config.yaml
hidden_size: 224
num_key_value_heads: 4
head_dim: 64
rope_theta: 10000.0
bias: "all"
parallel_block: true
init: "normal"
init_std_up: 0.0247
learning_rate: 0.00929
beta1: 0.9
max_grad_norm: 1.0
warmup_steps: 200
decay_fraction: 0.903
batch_tokens: 32768
Each number is 128 + 32 x the weight over its row's rms, rounded and kept within 0 to 255. Layers, rows and columns count from 0. Numbers have three digits each. The size before them is the row's rms in percent of the matrix's.

# up: layer 2 MLP up, 896x224, rms 0.0874, rows 123-175, columns 56-111
# down: layer 2 MLP down (transposed), 896x224, rms 0.0381, rows 123-174, columns 56-111
up123 090:185127118146070097162093141159142133091142135145146155139086194107115146176100128137111112100135150130080089167164110107173123165125165145125166088043140120097141142126
down123 078:175092089138081078128134130135133188154143188149124130112120186131099112148122153127106148110192121104102151113159114073110144162138162119130231081108153146139125109126
up124 096:084107086139130136124129209216101150187061191121113141119147095169099139149158170102172162169145127165120138059179134127070128177132136128112146132147112169173125165108
down124 110:092140166097115127193092175159070174135084176136064165088091094201199055168132165155133152170175139157089114111175127135053106159116122171088120112151127139193155148104
up125 086:095114108096142098094101149140150086181134090145160135066130098152055131085145153117129107130081158102076091144121111098096162095150129130068078121135153107079165110157
down125 071:141053080137098104103168163161143004156145065107166132066128107135058092120143150160116154115111142119111082102159115183118163074131115146057077106125146098103131151116
up126 094:139093088115091149107100172153116145112115111106152204093101122141132124137112164080155130164121120137159153147167114096095089118176207094121096151103147156168127128201
down126 082:131081131143121114148095146150136124185178153100103163145134125114160166124158117077097150132149105129129164201150171113082016140138142121094110123122168116176108135171
up127 105:168076096154155118119127100174112118120145104134129109180168144106218107157125104126152150128145115144103117082142099165102132144154123109165139144169170141149140132139
down127 071:126087162106126125151083000174121137165175098158070116123156173160123127139124151119166148104088116138154153139119157154123098123163178114136174135155153158098160125172
up128 098:162083093048112144117131153156133104098149144105067136188128099193105123138166148130109190125210145099137137142139151150141113108157137144182162164092123122170084080145
down128 096:117085107104097146089121114185123084084166055122132147152099149136090159142128114142114171139132108141130140123126189141190139083152151138179135144094106117186094085153
up129 103:082182152192127135133133103148151122120114111134090167126132141182081152137167104157099131112157087118093155129173169112155083084147156112189135112110129115108081143162
down129 091:081121216173106178143112134176110077126145146056134132165154150158093125064138100157088141147164098114159170128105134109156109077139131115181141136163142116080067095181
up130 091:189126103118131140149094161110084146141084153159105141168112155211090096133105120064158196132139098184160132117113165096096105108184180174204086110093128088077146119124
down130 106:168123120144149173137079208104114143165117123134131182144159156159100111082099153113115126117058175177194197113147110103084095169183169152103138115087138103075114128128
up131 093:170170166126119054150159099212148150081114168143048095079155091140081091090084093174121189123127113161085139087129073139140109096120099174133154109102145097119112118110
down131 098:149109186159103108145129131068091129103133114110165145158130145092112167089149195128140118114160179050148151197115131072139076129089119109068123128172145099121148130086
up132 107:107097095095095092045120090086160110090115139083104086128126129116162078132108192100181101083134118161113120147136114080125151135101158111132127146105174135160075114173
down132 106:111086102118155116106161000110146149164165168150118116154104073083210107100116135104167089063099136110138151146156118168118187105137123154125117157166099155139079120122
up133 103:126093177096117078125092124188139077181137137180073059169177132124077155089166102173136142140113176157157175159140149100069170155119191081196111094066154151113124070139
down133 092:149084112101115118107146132159116129120180145134154123147097142179071089172118096122184135154139109174096139126132183169096134097111136130123074096077199170095130168147
up134 103:159122119106143132132105086172166128149108124133172093104144169139128161114091171105099141136143169195123126137112131112126147116109135102139144121096126120111123153117
down134 101:163153104092105116111109122086130068123157171165212152099056168136132168127145129132145087152128105132114143142123116066141190098100161105104100136123072093110109119137
up135 092:095086132144108087126152136154173140154119143154125151081113154094159108096140098176091130122139173087079143101095158166136122151164155070147108149127163171097160120135
down135 093:158136138106153129131078129086060123152124111210191133149121125107173119138117160064172121152110142145132096125143140199110162110100132149209141125134117138103112166175
up136 110:113108157157093100113102124097187206165155134124113120110062127169152162119132105127155143117111100083145133093112201163135115126120116107160140109158065148171167101139
down136 094:107081112150105159099075107103109151149165119158137141070071133146132113133129100138148168136121103081134088145103193140131131119114111132129103097148099138158136093139
up137 100:129111182138161154153122103145173138119123171187179088151118104175122097106119145107128129160119127125101174150158131121097073097175081115142145086122147139082094121135
down137 097:089050164152170189183123119105162098092138132173164092137053138150115102125149102091184125121118165127109128133090155110136118151110073118099122103108092111103130109151
up138 100:118103166146102143100126150113078137115115112115151097150114086144099085081163116119081163086149064139076150122111139142132117118165089125119160126085099197126136122110
down138 094:140129113153153158138128184117070118163131137072171078177124114148094157135176187127086154119092142109107141173116149114142140147122116124095186120118120160138112136152
up139 095:124107136153135136147095143140150155173123122134147101155130130109082145089149131136103159080174130179124145148124155106142081176178148196127118104097118136182146115108
down139 090:093126149155136156057119180099128158111148111120162163123095128139158105103137112161184176116119155161153103124165122094140125086121166138139116135093132143112142138182
up140 102:180079114112116087111143171118121176114096131095110165153133125162150113169145118088146095103121158078132118043127151140087173169138161094072085141142118157086127078144
down140 113:133143133123142138219130171156072069092105133120114107142122085120111165113143223126116066099045159112081149114138101164165110136142057147173125141111154131084119065124
up141 083:130167202155106153112093164158152144071166082133112127140159146155127135190167111083092082130158103100098128100061143129148135066121159118158062141155073073154118119130
down141 104:114141150132090132099087090175170193099171035142157148101144145146107106115196150077110057123168087078115135131085144176139160128097130122119143126188106066153132137076
up142 105:146108142141121106119103173155134104139153183142113094104149098081103114099151131147128177194151159088126127127148092182119138186115115082123107068150088087147107102103
down142 110:126129100117114128118092158086148082131079109079196100141129161062112177096086088132114115088130153134114129086171148182085170116170113127103134056064116138118107147118
up143 093:124137127163196096146184168121096169127073123101169114144155095169110130088158114130101118178180178140145112112073091173130060101088146155126118148171119189148070142101
down143 065:098102146150170132112055095127095149105137118104130084167118096128141098147138106132140140167160154113139113104073130179153125124135125088102133106166096179140059089047
up144 091:093119082133132128165161169131109141101141119115105138070105125126118160122119161137164106116110137128113166148172070179109136149036090124156084108143103129166078126124
down144 079:082102129148117107144145147178161114131143082108094160108133039105118098112163160088136140122135135078120179133158092102115165146104061127074111057096068176085082150114
up145 101:159191127150123147117151167156052183182105086156121167109110141148140162101145190065121149127130170128126167077143140147079156163120178079138129092107076169096172190126
down145 102:160178090107123176127128182124081135160114099118110132115140083128103131156147172080173157105134119117134174122138113180104098110105156066127118134142066164106140165111
up146 094:146119124108145138172132121158099149143126114106108121115124112118156137177162097188143126172142165079142129180148171113183065197139081109097138093092042184098164081181
down146 101:123105097086171125069109126155072170161123067093117078142056127159180104150141101169128100121108189138147122193140154080105119141164106144098114108096126086071184112132
up147 093:121145143099157156102130241094134063152126192082113099130144173180114111071159143144124101094110101162194116143071166082173151116134160116115162074147122115131154119146
down147 118:150163105131190076148171137090125100090178141087097064114105105112130145141068098104167121140091125158184061085130128137152145077130126137150185119117170066122177106084
up148 089:173052097221106135158164164174115118107155163193124164115108172204133156147149113161164128052104074128150123191143161215123066055114189131149120171169110110165097100124
down148 095:147107154169189153182162142154101130057063152169109131139090118159131105120133094096120096066088114120095092146131134129137119131118164154123101116067087149195065142139
up149 103:059122123110112148117161098110109108201141098106113132105112127131168102110128116093147121092108162081141122099066120089102125056179173135159104088113156192133103135161
down149 112:023117171089126105115155112079110108200174114071070111112094111145087105129133083136137089092174168114120141157124116133152141110160112142138117138134122052154094163131
up150 092:154115099145111136139139160108160164145134073116063107112183175132073130146144148121127131145180137131127183189071109080206145148159108087165118137162066098096059130129
down150 096:192125143087100094151095096060172162092172094126164148075143126092156098086153141122105104151137152068124180142075139116180135159154123095193142146192125079093151115099
up151 091:109149136154133104098147108183114098099149171152084169109157164133189138121169126075123135165074138170125113137152089121158091169105196122109069143101217139145160143105
down151 078:089157123098075142136120039149108072093132125204096139116136165144172115144149129113144162136092134114138130194112104145122115148145166074110142153169195176162145152059
up152 106:105134124059175082079128074170122131143156171127124170164193116143091102105147113056109155150089070145130123172156177131111139108149116101114096135126173120103095093181
down152 128:114100153144158031161173104078130076141147152136131150164155171107118145117124118108075136095149123116177132161119158105112164109141094065096093133134141123091079103076
up153 091:189135141130110137148161173105141113197123116125100159192132125186197149114120100133152143138123134125134071127128142124181140108104167092076080106159139144097160076113
down153 087:128153083113171140142141153111157136150134121079156157148168138121147142100096152153127175162106165083144076077148156075099166109171145097082097142120120149046130151096
up154 101:086090149118120084156107162127133150140114103128058130131111145151136169163084128106112104131094110111171129103120107180073119143121181162121118159119111134207122102136
down154 095:144120166097139125119102165115148138086144138128110074118139125161141144149018101142137187196064092120146178112117095186164161169128196082113078133100123122166122146115
up155 089:103058169094145085122172138115147162144145094161118100137110088095101208111141096155105125153136105105146076138113070105126082132151113173170087178080110174123143157139
down155 079:167099129097118115170158144053154166106110071121186123121085084176103155153143126170106059082128138160113128119160082079168041063147132145092089145137070119089154103163
up156 088:165104150136084114190144139157097132114114144093142070138164165177060129118095100093165098140059097139118163149102152119144190107171134140163103167113138149104120139133
down156 109:170215128151112054185161143163110127131086132149137103202135127150121146148138093143127108166098131203125142130110132125156226130113204145161132156075147135111106168145
up157 096:142148124137136105123113163168137073174125123127107141167104110155106175133055111164134169212170181085135090155108189133141120110117134156142144119119116132160068132128
down157 109:147165141146122143161098171109144065172083137127138121117062137086119139102090139160063148161118159122143056174154105219117130115170140170156114132156139087128125157138
up158 100:105173138125142161079161121103103190154114150155166185144153150172127111104131126100151137121103131157127142093117113146135096091093136129166162146196141159189120109087
down158 113:077075142112108174168067107158121164134164147158090124139140136111120129163136098089098095130177161172127120118123113117111156132101064163170121141083082152088126138105
up159 089:102133163091138131142173121161130109115111099119114079147124146107089104168101113166090147102098093123135129167101061166160131085145073179174135054105112111103114159104
down159 110:147116110117141119122080110073116142184144178141128170154142134142145145098147146157151089087093137125094165151207191113133139138078097140120119182147154177121150157160
up160 076:121132130168133157096144177100101138154141131180080107130146122110109178146172104190180155087141125114121181132163164126141047148175145155154076137166091158129167131136
down160 072:172120152117134167119117133125115161157074178146126149062137086074134114116162132152156174177137102106120163114109152127123123135141138164158078149124118145103115123126
up161 082:149050126157152136129146109132115147115135105119145084153176163138088125101146114132136101120136122081027127136173097116119156158110134109166156142168113118110143142148
down161 100:211138125126120240116173077117150129082102133140147129153082150170093125168132102164112193126119167170155117151104086101159139103133163141113124153105141112134132087121
up162 093:164087162136078130158134166163133187141099058144131104171149133107107134144137116142073179112096123154117109071099108117142135121167120136089091107104138106154112146179
down162 113:145131126113069145161083090107114164135067087202121064172136092110090101160196148130079164083155122136166100073133142109164134125172114124093135164077096074190112148123
up163 129:090144128113152149063124180159118168129181164136156124173121180131105137083111155109094059102128135157158115203137100129191105148120151096106104152163090168174148193150
down163 155:135152141158118176152165139156109183104141156207086161171127130127115103129086131119155086101156125129148148100168104131143117105087078147134097199106144101163177120113
up164 097:149162156178151171138144156106112138131118173121110115134181127160095195087176098150156086128100076095165144117137182043104106091144176189140152170132105255135084145149
down164 090:149083123085167155114102140063163070133093146101119195139141098138154206105131131121148118125058067073146106101146194074171124133110165108096137116139105134118130131133
up165 094:126138123143155126080174166136082183174129152133115135136155151132103123092159141126129142146144140116135154105151156109132110116112160171141107094149095204073149090126
down165 088:162163115140126115084131153097101168209116108150126162126160078111101117109162127103105159105165115179122132126160116103100141155106138126115106121163081160121118138093
up166 084:126105146119155130120069158118121173103085070115090093196149120104135182164118129077092124117113134139088136105132140182146112096143093145152116105163206093150088085083
down166 097:133159114112162133069191121166132146172137140125104112144144101134161135167132123111163121175130154150135196114133191134133042082110173161099104139135161100179086161150
up167 100:142123123175109128123102147088081110092142164130071171150105130170144101106164082159127134100146119165044087151086098073076038091138169143117140176156101108102067126154
down167 105:100109133140088181138120129100096105127142084105105113154145140146159101093138115098192113109123127152084104199146082135143099121102112112108125178164135145112103168159
up168 084:189142136084202139101176167175144209121162205124103112187164092114080087097111120120118152122181155095141147134108129130043159144125217130109167152087155123159172127164
down168 109:145089173110163129086127065147091176078138161126176141150166093090074106114076131112124123106149120121177093142102154102070178173155121053108158149083115147125160123148
up169 093:165165207103117144106143132112143102168153141066055164064134202114103153133151112138175137042132113100088118132114076104135089096100115124105119154129102121070170174137
down169 078:102171175124170181140117134100155124153195163077090125113115127152140101097106077194158060099107124166142129150089129145090056142114156103163048133110125132091186200104
up170 092:122060139143101164085125190154146106164107132092169167128145129167164127139111180094136111156091084159112132150129142149111151144139144145119102097179194166118098114111
down170 119:130096143077181192145148123062130157075057148065069142112135138101206108090120179123148109119115091144134169165093114131129179189157140146157144060153125126122161155090
up171 114:114188072075137089181098160165136134167098107163129106161149167150165111166136161104194118138101105105129177134164090097141139130120151173044145135126114118136124140168
down171 134:096164098103094127131151144165109116117118116148170137130136210143163112112121116077224168125164107093152184100123104115147116093052163159091118115130131144150150114175
up172 096:171106143139089149160089147118124085152127124095119178211113125136130170119124125106193154077121149161156074154122102125126092198118155161169107098148070155092169049140
down172 112:143134068153099152152080110143161154164082169153139127103074138097078102061106125141147197147103126153166097158147133122169169202153110144124125112127135113141191133138
up173 103:147110147133151147172171157123155091135185186135124193129148159102093173053172164134184094168160088117116121101096145142102082143125149138141137118169094140106166136134
down173 105:149090107077160139152166167115161088144132193179120153178149148098162166147140125137193128144093141110141103067158146099125112195101106112161130124112106093075170115131
up174 069:174080160142186106084096151115025177125047113095127094162126137158100126117090116185165149066122117086093064102105118139168148139139143103147127116138121133157059091162
down174 065:119085154131159119111111189145071190157133106061099118181165135159073114127110114188128158105182130113084088091130138132141147160118148109116102143160105136175078128176
up175 077:113139108146129098148096177191160197186152165192137170140169119156126084168115131141143144094115158134144118120124126122110110095148177120156104100172154162157202086153